config.yaml
n_layer: 14
n_head: 3
n_kv_head: 1
head_dim: 64
positions: "rope"
init_std_qkv: 0.0351
beta2: 0.95
grad_clip: 1.0
warmup_steps: 200
decay_fraction: 0.818
batch_tokens: 65536
doc_mask: true
train_tokens: 144900000
steps: 2211
Each number is 500 + 25 x the weight over the matrix's rms, rounded and kept within 0 to 999. Layers, rows and columns count from 0. Numbers have three digits each.

# layer 10 MLP up, 512x192, rms 0.16, rows 402-413, columns 0-191
462485519526506491487466545507549491522467478494512517516456495491496487443532492513524520517477562553494505487517483522497502502516475519473515456498518480486505503510524462520473498475506515500504488520507457486458477462490539469540462511521526520502523462453501492537483545476543464488489519514514502535520478481484549486464494471478424467493496522506475471536500481498528480493434518467537524581487521514455492528526500494470522528504490458508478475486526473514503490500488510484511497472546500506491475515517498469525519544474474509488465472520577531463538458476431486494
509519461500537493493429518522472529493521477521507516489497489478475525456499490536468551488466482521502507534511517541492548500513509557502468471478507489502483492506471465509528517515490496494494487483498438532505489516538477505524489502488470487537461486504549502541496506460455493508483469521535511462504486494430492519479473464476508470482495501461524472504485523493500511493482516513491560505459491513517486489512502482515457467526502498474518551478513517480494557507494466512521480505512529470473463515493493439504566483468515486516551450503472531524575485504505502502
547508494500516504494537488474461542502474498498489514473480504474509510480495502515479469475463495479546471460477514545502485521516493527509494480486483489488480491515503487496535516498479493528516504469500502499504465493535555471493489502508504527490510498430501495507490499503460503501499498494479482459494482548513506477554510469447516532483509485537525470504453480525548510517491567459510525479473529515475487504489496452505534502520525519490488520482524469557535517523507505495525478488540506468451523468502476519507474512488500561472516527482470502482478437530504518538
499501459485523530489478503504517508487464520516487480585502502530504533513493498547497515497541512488484517553479498495548508475505527500503496485508496476499536475483529504490502478480532495447515490470478490528482523485477514510522509485517442500477510434540500508452459480488527512504493505481511469524479469506496497505517501483514485547536519487480469506499508522479541520508496487472503521525465501469526522522504473464500507487489478447518509495499485504482560505469503494524526475542478446501489520454499509531484461467497492425456523492496507489516496528500489480526
500437489496505485467516511501487521526501528509505529536538473542498477558503510507501513508504529488489523508474489495517504522463547444527512498504533472531504526467453509492471456508517460519500537556481483478551479433496484503481515462511480525503494525496508487538553490472477477512514546521539512483468513546543532510507510463487460491471508469508510542505474489520530475512423531513557521498527460512528504487510427484491490503465511493544492505524503491475512531455503494488515541486478506518479474504547485520497491480491493504507493478518541472504507500524526515511
494506469516449507496517475486509494459521495513538501462499503500485509473555520489499524491523505500515524517555498492475483500477466519523533508510505526508510479510496524469463481480477497434481493470528488498511548520499532527516495491519474490513515496503515502505514510430466513511490495525520532477486485494454521477523522449505500513480522487503509521483529456515501482463542553538452531484505477498478540493508516491476495489499493503494515490503514490552463489523511509466510496515535482498507514484479501502512507446517532511526491484535512455462518459507513526490
489482484531529455546534505496481495482465501516503505466511511558490509513479487515512545456472502492514529538520492515479533477495511489501494491467469484495529485501493489531442509508527519519496518505492485480483498508546486532487484472512500491491482467520496509513487475521503457514503522449506483494476536500499500439479489536528515532493517492532454511512469433511522501494502511449464506517488474495458481486476526441593501540498479507535526492516497512524450540484575529475538500496481551518505444503502487485506518514487455500495502476560475544471495475511511489528
503478497479520529530503502518458495503474501484493540472507534523508492482535519490467497430487482504467532519511492514505530520494523484475533517506472502484447502500506479464484496501516482514540533477497470511464528507513518467508480484498489474465513494527523501526538503461501492486523480497515457475495469498535458483548438483491468505484489466521503527528473519518528509545514515493486530474484483518508485521476450514485490533519517492492479492458478579523462477530474463503520433527522497530465477517499514506513483516518510523532498529506540463494464462494521512499
494517523498561521516448522503527444515478549518476505482533486505476496510492556495501494459517502452465522495468500463520488511522513499516496502489535569525545503495507497495554499503510493502489486468509463481492497491490480473481475480525490502469517493489501470476523474529497528504501495505502510499491497484509533481502479508469499507483543515487451437507495464506475554496531501471543519485484505508505472494548437505441519461516489488551491492505516523494529498463516482503539498536466521513520504505500483533547504469486501446470498470503553510527481535539513475505
577531512505485517519537476509499525498518525517489481510498540457525483480526524495523514492517473489486464535518486522466512514475478513477508473532461506486496483518478474474560500482499478486533550455495492479468478469512465500521465491475513502534532504518509543543525533499521465460520519494523515509535480491549546526523512490454531457546491487474473475515487439482475499489485497487487504463487507470464506527523520530536522509541511499492525524482499504495494502513481507502507529484525475488508480532554467493499498511534528496497532484507489469531509455519490520473
508495495501461513476508529486490525514495479495512499512492494500490498485518515534527537537487457520473452471494524556556509510510461487481485494494498535529467471514495513487491557455471464439486501516517544531518509494449521498499496490511483500511466482531485480547501488537485502523508524487505517524481521527510544490540526497455505462525504491463462495500499515516520505477531470479506495540513509545504510511484507526512531480499465504508511518505484507488511466493504501517539452501499555519483514485492470542493468512521496525497499504496512471511488515536508485527
523523483503486457457516495513475462505491512509534512502509522523473499537524481446539481542499501527461437518493525506474502494497464504506559456497511545538483477451501512528497499491493481481480489465533482514493525472448497491479492491501520527490513474512479469501534515518484504528507505493489479492480488496471491497539492514489480486482483488494457512509503503491543475507470525526479522537523513493468497497511514473532536506520541526473476488558540497492502550516522506487511464487554509518523510493503509452503471459478570497528499554538521512522498454506512479500
# layer 10 MLP down (transposed), 512x192, rms 0.155, rows 402-412, columns 0-191
458520466523547523474466429494487507499448494470500499551476512500503489430480504536520494517534475501520529467500515523518477527510456494462543549510558486538539445472506512500466508539479526499508505484497480483546504515544518576476519491494507503517508474563520490511461487496488492462430545497508468503502481533505498514499495494496473527546553519505488535497464468505527456472494533532524484512466473486484527499502521493500516461500493502482489465493517483517443496501459439551465520482476492490525513542442533463542526496519470537549481522509511553519502469493518510498
447473488570504483474456426488524518479481480513507472523478471505447506453498529505486496505495514494459525495466462492498475481527506517494521515466495475529475435499498472477471516511502504514463505447496479538494489518517516499475475542494474496499486493487455546485542497497516487476482504507483511514503514540511476559514521490482492492432494475501489527467488505464510443477526418505500519513494474521512500461492522472490506492491488478500526467493541452472499505490476526502534501488518504505513434429513467518531480495504540502526526428502427528517516414495522463492
524490499531502502478474462525503462500492514493501579464502505520488471512486483485528508476505480529452513492467471496487537524494511508461499534518508469507525481455504511459472431535501518524480521525493502535452532481523515501498503501507494496452491478509492467522526504497510531485493483497507506509502513465486515518474546554530502465484473485495527523490491515460474515474515490530468535462481487524519506502533489529524452525475511470535482499468475532486479518504526558515484526505453501540491494530500507494515520520499529454476451488482516488529545513476511498493
486450506499588494493534507487515546496514532467512522511504520502508498515533468526512487496514501525498489479456484491464490498538513486505449492490476486527497449501520545516481488536475539522457483481480478531508501441528447552513503501548528536479470543488526528493477482474480496490500520532482478482512507541454493484488512500523515494480538477492504476514468477524491512520476483550484509451500531481467509480493435490498475490525478498493523505490510505524518457523482515467475522499532500545518498528470491505491493497511488503506511547501528526501483500475509503481
527427468452477517485515532521520540478535473494507481496519496529484550471501497465525504462487499514527488478468500441522524488486541504535495517485486502512543500463559524518516502518526525477522459487512508498483527537475512455548494519512503513494506527518542522493476528482464518525456490503540406479532516520503464511482485500505533466482464495489455492537494497462517495493505464489453488489464532442527498524517521505528513499539508473476478481523465487453480483485505528466514495467500496498492524512506501466505517495519530491525501473486503482508486495516503485510
513512454495501472529508506517531477493487557520536509505507509499509495524506476557514494447547476467414536506439446501520487476520498503494507505519493516493522493492558516446505519520531516502489529546513503510494503536502505502487513480489542479501526500446481488479517474520518481528463432507487495477522519470526516506489525487509484468506474480518523524498509502530518507496493535493521510556517536551501476476477486528493535502486521465461537506512510491468505488526504504504469490488464533499504500521499529496511479518509492508484450490536467476471472527454492514478
499503517498464513466495488485488492508515509459496509524479488485485545473514508482496490538505500522518557504506471511557553530509493532530495489450483516498499476528474489509452522501476506463503532535501497546477538504508507495490512491497501489502465529507495476513488481476522487499477517464503504536526464508567495495489509512465549462508523483473472480501482482516474511477454515493520540469525489504513511498479483516461464495468468510456490507465481500507512500501483505481470544494497501486471495527512552501526485461479509476491507502523510534519463476522534498492
514523509525514484529478475534449498470461524498486518527499513491508547493516524529493496520552523480500497525525514518468527504505518493518488529487489502518506468476495495537566517462502450469513532460515477481503534530511538509487533507560520452544480494528512517517474501535470500482517497517496514512531507503512495506495478515491498527532479457464519500506491508522495515490508565508498507499480516494506535493543462507528490466471512481488469492465486530526444460514500471473481481532488510477529454531512474533513513502482491484476476537496531429506486518484506527497
486540500490606481480473494496514510483466530523476478495486536506489523489509538519528473485521492495484542484531508513495467496502537504524573487475491512504540505490515478507531497515533516492531494485496481493488528535447528493485529491480501493466490448509493479535512521509491499520488517480477472538491472510483543443507459502494501526506481503505473464504475480493502529505494517456511512479462532498468526485481501475549477496511500511466455495545476493536515477470497490512488500466499486500526487464486534483476506498578497470475456483532524522524461503495503526534
507556479434470484476499464500444472477532496503493473487482452459532495484514529521514516495472455522477480509505492515472470503468444504506490494496524492510505486551483498522538502524524529512498484496484484516470479518519502494563474507429488550469542512449547473526519517484517501436507485517500506502486483519497468504514473446494503511519477500519472484498490496521488483507470479517510477490450502471534468518501495498483551478509505483492500468471505480516495495525539485487514517485518495497536494515534467517482464538536515514545509539465528479498498493538477505524
489493501483577500479504518512497523516505456515534482471494522527475482510536476484519517502525496465507511517507539509557491494527550524516510510509530519507484510514509487513473478506494507501490464482500479477495510478497486490469528520500513481470512463509473505506473524483524512521501522496503510483522488527490526479447523480549501473508494502522507512465510472483492495546509515501525455507485517457474538523486471508508506501531533528524535490505531476522447497485457522487541532493520488499541490467505528501485523453518495550502506495467475498527502470509511505531
# layer 10 MLP gate, 512x192, rms 0.155, rows 403-413, columns 0-191
424464517493508520518501470485512473477470508493519496510514501542514502540464504457551464502492494516549509482506449491514495519497480464465529549522513513481538506478492497505502529476496460511485495476503523453498493474424521484503505535485483521460533502481476517454521517505523508478479520480476507497483552475527558520494509529532494471485496502502482518471495505503511462482479521447489484489532522470477551523493527529506515506453545489515543486513439520573525455493536524512436515462480497532499557492497515520499502505499506547475449521532483479470466504521460480515
460492488453534497523511524506462532435491471488492460530480443483470515507480501518509511532472493445497471465464529485557487488506471474490501479499518512510489554502503458496513543530478494507464513446487489475509464520508488490523504461541489509488504517518491498514496493516504506485475499498472492489524486552471481467510478510494485513492514511500525509516498519561492453495482486482533482509486542468506490519555522505517561507533497486463523475453512527574464486518483471466510506511538498454514533496504439475518509511525497528520514515523575512499494470522519491491
516549484516560526492478495491495510503488492511491514527512467526466444501527477520459475496488478508479481446494456505511467510459494504503543469503503513543495512474489544493474495537469546514478517500503471493497523507490489511487487501504506537500505514495465540518477458555569496492523519530498524501552485548497478483525467508486534486499520510548517526505500496522440524474493514502512553473498525482457524447523459502501470487473499529506496453493449519541492502483547497481509540538486514493476502493534503492507503517515501535511508506508516526572453482509482547508
504515520490530508503498547501493537519497498503531533472498519503522489491448563473510478480513531495490512478527495495465503493509491492491551490547533484514513525460547475524484512458448501485486539459545498502471492515519518463499539498521552509507498489520493531493527486459490503517461482471510495511491524504476537470490465464534493498535475531505486511483478462502518553497527494522497521510461510459500533504503500507493544490524473526500498509483504486520479466477473491498486509453500526516529503485472459536535511521501509516505489464437504492500498496507490530522
476498510468492502498522520528482522484473498508493510495457479497496462520509487513482545520516493499469514505517497482471457499487475554519521477541503497500496504455490529474482521474498520473463518484488447503515480522507484531543506526496504522556477521499505502511476536535502475500494480572522493503503488464511477503488489492501491486523506473458511487493519491521494438499456517533474524505511491512483538496484536498473516474536518484496551509494524536536484533524484488482472501521503512475518494511471519501480484505491510508521460540517528478513487505494550497489
506470520501466473502473467501507528481513522475509507485487504524502519496484461491553479465489499500489531464491530478495489504516478524518533539513497485476464499456468526551517505507554515441516504540476479528522495502461513481465483481489496511511492499457472486497511453502543493523454500546485460484519488503462485500509532523522527466455508502511465518473527509476455502547444524471492492484529508519518494519499465491481487508551512530475511513519521518413440483521501473471483515532466480462500466551514495464493468484472520471462542477487525477489505519517509483503
559485504480521455522524521471443535514530477506456463505525481502452456521464505481531517514496481518517513509510507495476507510467455511504470509523469497471491512516491522507538510537499526503464489480479494503532510472498484538508519522509508508526493495492541460492471500529497524493511518474467535487513478472539471500461535462577514481506505543492488516493460504554454478506474535507482458463487498484495552518495520511516492512506478457517488490518500518494521472479511525484531483478472513503531507500533504477485546482506503477491501477500486467486518512513495520466
474519499504480495521565476463530510507490525505499465533465436479505482502503503468497491528514479528527480557522508496473503486532471470505472507485509505518518511561532511498498470534465488530465480483498463527513507516493466497479471454495530483505510557501484514443519530548473532518527485522505552485494543500535492498492510520548505520550518495503524533523478505504512464493484550501524518500487455487511539554501470524499555474458519482524568503522494538500497439468530502493483501532468472447502477498486508515504528518493475499461513535499496495504538492506515520450
427471478480495504514494471475502519515478465527505533503493511516468529495526526490495514474498514457496504503499467487525520527537510520521515526460493496499482527475547488517480497545476532498459480530519520504487515507433492531524514529505477510514484516536461444524540479517470534544478524566485452501463481534496466540484535521542532521471501517528495512493481525474507506497559485515519505492485515474490518488485514501482495509500484497505512485546481484556518528474495517495449500498514455539501500457462500528497510520463492495520501523477509560500528493468462491490
511486513486477499493491445478542517574543529478496467492512499517522516513502483480534486469488483538509520499525491464492559493478509486522511509460502504487489517466538517493489455506531483502436509505541524518490481493474546479496518479534524485530473520475514484520467476441537519498509493505489504497474510527473496476484484482502538502498493481514494511465518474460496474529487498470572547490483525474457531466510526519496500468507476530476494541530511479512502515493521500507512486478478511496527452509500568499489510535473501539501532504489530521504499460503505498521
502504456502518504460506472477493471510503530509514501529488452505437488535539492478503475519471474516452504538461482479489529533528476512507507474494481556529493507469506471537501495525470449473478493505547480476466493482464489512490518506527499496515509478490520515493521526498484500523495509535492491501480478458471489515556481519466508513492455479499470520495478490477527451536465522491473516551489475516512524484510519442487576511503501499496487479552514522516506553499511513460517477496545494470533522515494524469528469473507551462522508555515522474487508447495526486519